Weights of a small transformer language model.
Size: 11 layers, width 256, MLP 1280 quick GELU, vocabulary 1616, 11M parameters.
Training: 375M tokens, 5716 steps.
Each number is 50 + 15 x the weight over its row's rms, rounded and kept within 0 to 99. Layers, rows and columns count from 0. The size before them is the row's rms in percent of the matrix's.

# layer 6 MLP down (transposed), 1280x256, rms 0.0303, rows 724-729, columns 0-127
096:47 66 47 33 77 50 59 36 36 53 63 45 60 40 70 82 34 67 51 48 76 64 37 39 61 62 45 30 35 91 20 65 47 34 82 75 48 55 48 61 50 34 53 22 47 65 48 37 64 38 70 57 70 70 48 59 62 34 32 45 63 34 53 42 58 18 31 39 34 71 73 22 45 55 66 72 69 45 47 50 44 49 28 37 68 57 58 53 51 56 45 56 53 47 57 58 40 59 73 51 57 49 44 38 64 37 32 36 47 51 54 60 45 51 59 17 55 34 54 54 44 08 54 41 55 76 33 36
100:45 60 55 41 46 75 61 57 58 40 46 54 63 46 74 41 64 52 50 21 34 11 52 51 62 50 69 36 31 43 54 49 47 55 30 50 34 43 86 56 50 54 47 70 45 28 67 69 71 39 66 27 50 39 48 47 52 70 42 57 30 50 53 61 75 62 47 77 52 38 42 33 62 52 77 57 24 42 41 44 53 62 17 40 54 37 48 57 57 45 53 39 43 33 29 54 30 61 56 59 55 73 46 21 33 50 38 38 23 58 58 57 35 32 53 37 44 48 56 30 49 41 69 42 85 41 54 30
091:47 66 56 38 86 55 40 23 58 45 84 46 46 73 42 38 44 65 46 48 68 56 45 51 32 37 40 52 20 61 47 50 45 56 36 32 47 49 21 41 42 51 32 42 45 38 58 94 72 46 81 45 41 52 41 58 48 47 50 12 62 45 34 64 82 79 44 41 59 47 42 60 45 27 22 40 57 45 45 65 50 61 34 50 49 29 36 56 54 36 40 50 43 35 37 75 48 55 53 38 59 72 50 46 45 64 38 49 34 60 38 47 33 60 49 81 63 48 37 44 30 43 39 53 67 45 49 52
089:57 11 79 47 41 37 42 42 21 38 54 45 52 37 46 61 60 44 33 71 66 53 34 56 59 41 65 67 38 52 76 45 66 62 53 29 41 54 59 42 66 70 48 33 57 64 51 46 36 52 32 67 36 56 26 42 61 62 25 79 74 80 59 39 66 72 46 31 28 47 65 48 50 18 44 68 23 43 53 27 37 41 39 48 70 48 51 81 63 44 35 55 59 47 38 46 44 85 49 41 48 51 63 47 61 62 40 47 55 47 46 54 44 46 52 40 57 49 33 50 50 46 69 56 43 48 77 65
128:66 49 79 58 22 52 62 53 52 36 46 36 71 36 56 53 38 47 65 43 61 94 34 27 65 40 45 29 26 63 49 75 40 19 53 67 63 47 49 39 20 75 46 61 61 57 43 17 53 69 47 43 44 46 46 34 63 52 33 53 47 57 56 42 46 49 39 40 58 48 54 31 60 50 77 24 68 75 44 47 51 38 52 41 65 30 43 89 53 59 41 57 55 77 46 48 42 45 48 29 43 29 28 49 29 64 64 78 57 82 49 62 38 17 35 51 47 38 30 46 54 52 39 37 59 30 34 31
092:51 66 48 68 47 46 39 53 52 41 75 39 43 13 42 32 58 37 43 24 66 70 56 34 35 56 50 52 71 46 32 49 52 60 57 48 51 45 56 51 58 41 57 66 45 21 55 79 38 47 28 30 43 70 38 21 50 67 56 43 44 22 59 34 53 48 48 82 60 45 19 42 33 49 38 40 42 54 34 47 09 60 42 45 57 43 45 79 45 47 53 46 55 71 48 48 54 40 72 63 75 52 50 57 38 71 50 39 57 41 55 73 46 42 30 50 61 53 44 48 23 54 36 78 32 35 48 56
# layer 6 MLP up, 1280x256, rms 0.0398, rows 725-729, columns 0-127
096:57 37 75 45 53 33 62 49 45 53 56 67 82 59 43 57 60 43 60 78 60 42 32 37 51 14 49 48 58 30 26 44 24 48 63 69 33 68 43 55 32 69 38 42 50 50 50 54 43 61 39 32 65 77 46 41 55 66 78 28 70 50 66 46 59 38 60 39 22 50 50 47 58 33 47 47 54 60 62 86 79 41 74 37 63 58 58 29 59 25 29 47 59 31 48 30 58 31 60 37 44 33 58 85 52 63 34 52 54 25 41 68 59 46 61 48 38 57 71 59 55 58 26 42 36 43 41 59
090:49 42 50 48 38 76 49 67 59 29 47 55 43 43 60 46 53 37 65 50 54 57 44 41 46 31 38 70 72 46 71 19 32 51 45 94 58 60 99 55 57 51 61 50 65 78 70 24 59 50 35 40 37 54 69 58 59 58 50 65 69 52 56 13 35 30 65 54 38 70 66 42 47 43 37 61 39 48 40 55 41 75 60 48 54 28 40 36 54 44 60 57 91 37 43 33 40 43 52 45 33 66 43 65 87 59 24 76 61 23 51 51 44 71 65 29 57 43 49 42 40 34 54 47 58 43 56 52
095:65 76 30 32 51 38 61 57 74 48 54 68 49 58 43 54 66 44 59 62 53 40 52 53 33 45 54 45 80 57 41 33 48 40 38 44 74 61 63 30 28 48 70 60 51 47 39 49 35 47 50 64 59 31 55 58 45 28 57 49 82 40 42 40 63 47 22 34 67 63 70 43 40 60 37 14 60 62 42 60 50 46 64 59 18 47 47 42 37 45 60 61 34 40 54 58 33 13 55 55 51 42 66 74 25 63 36 81 36 41 52 58 47 46 64 51 31 39 49 35 64 10 47 30 30 69 30 40
123:49 55 66 29 24 49 84 34 65 31 60 41 57 49 62 26 52 45 37 57 37 48 33 55 43 42 68 66 42 34 33 70 39 47 34 58 46 35 24 00 26 44 65 52 61 40 40 51 71 47 51 67 49 53 85 79 53 47 69 61 51 59 23 56 32 21 40 42 52 73 43 49 15 52 55 56 38 58 42 44 57 47 54 28 45 36 90 59 64 58 33 39 46 51 55 46 50 45 37 35 59 32 46 71 49 44 27 67 29 58 70 55 42 40 65 48 45 68 76 63 53 47 38 64 53 49 31 47
101:63 52 52 33 59 60 56 26 22 64 48 45 67 57 69 49 36 60 64 54 71 57 50 53 53 51 41 20 46 55 55 35 36 35 56 65 43 43 22 75 47 60 44 48 75 50 54 45 82 55 39 66 63 58 48 81 55 70 56 38 65 46 51 03 44 81 59 52 55 40 50 50 50 54 40 74 68 64 50 51 78 30 38 39 68 51 38 66 60 61 51 65 28 40 43 45 61 49 43 33 32 47 35 53 76 47 22 57 31 59 65 38 59 62 46 63 50 39 55 51 35 79 63 35 51 33 57 28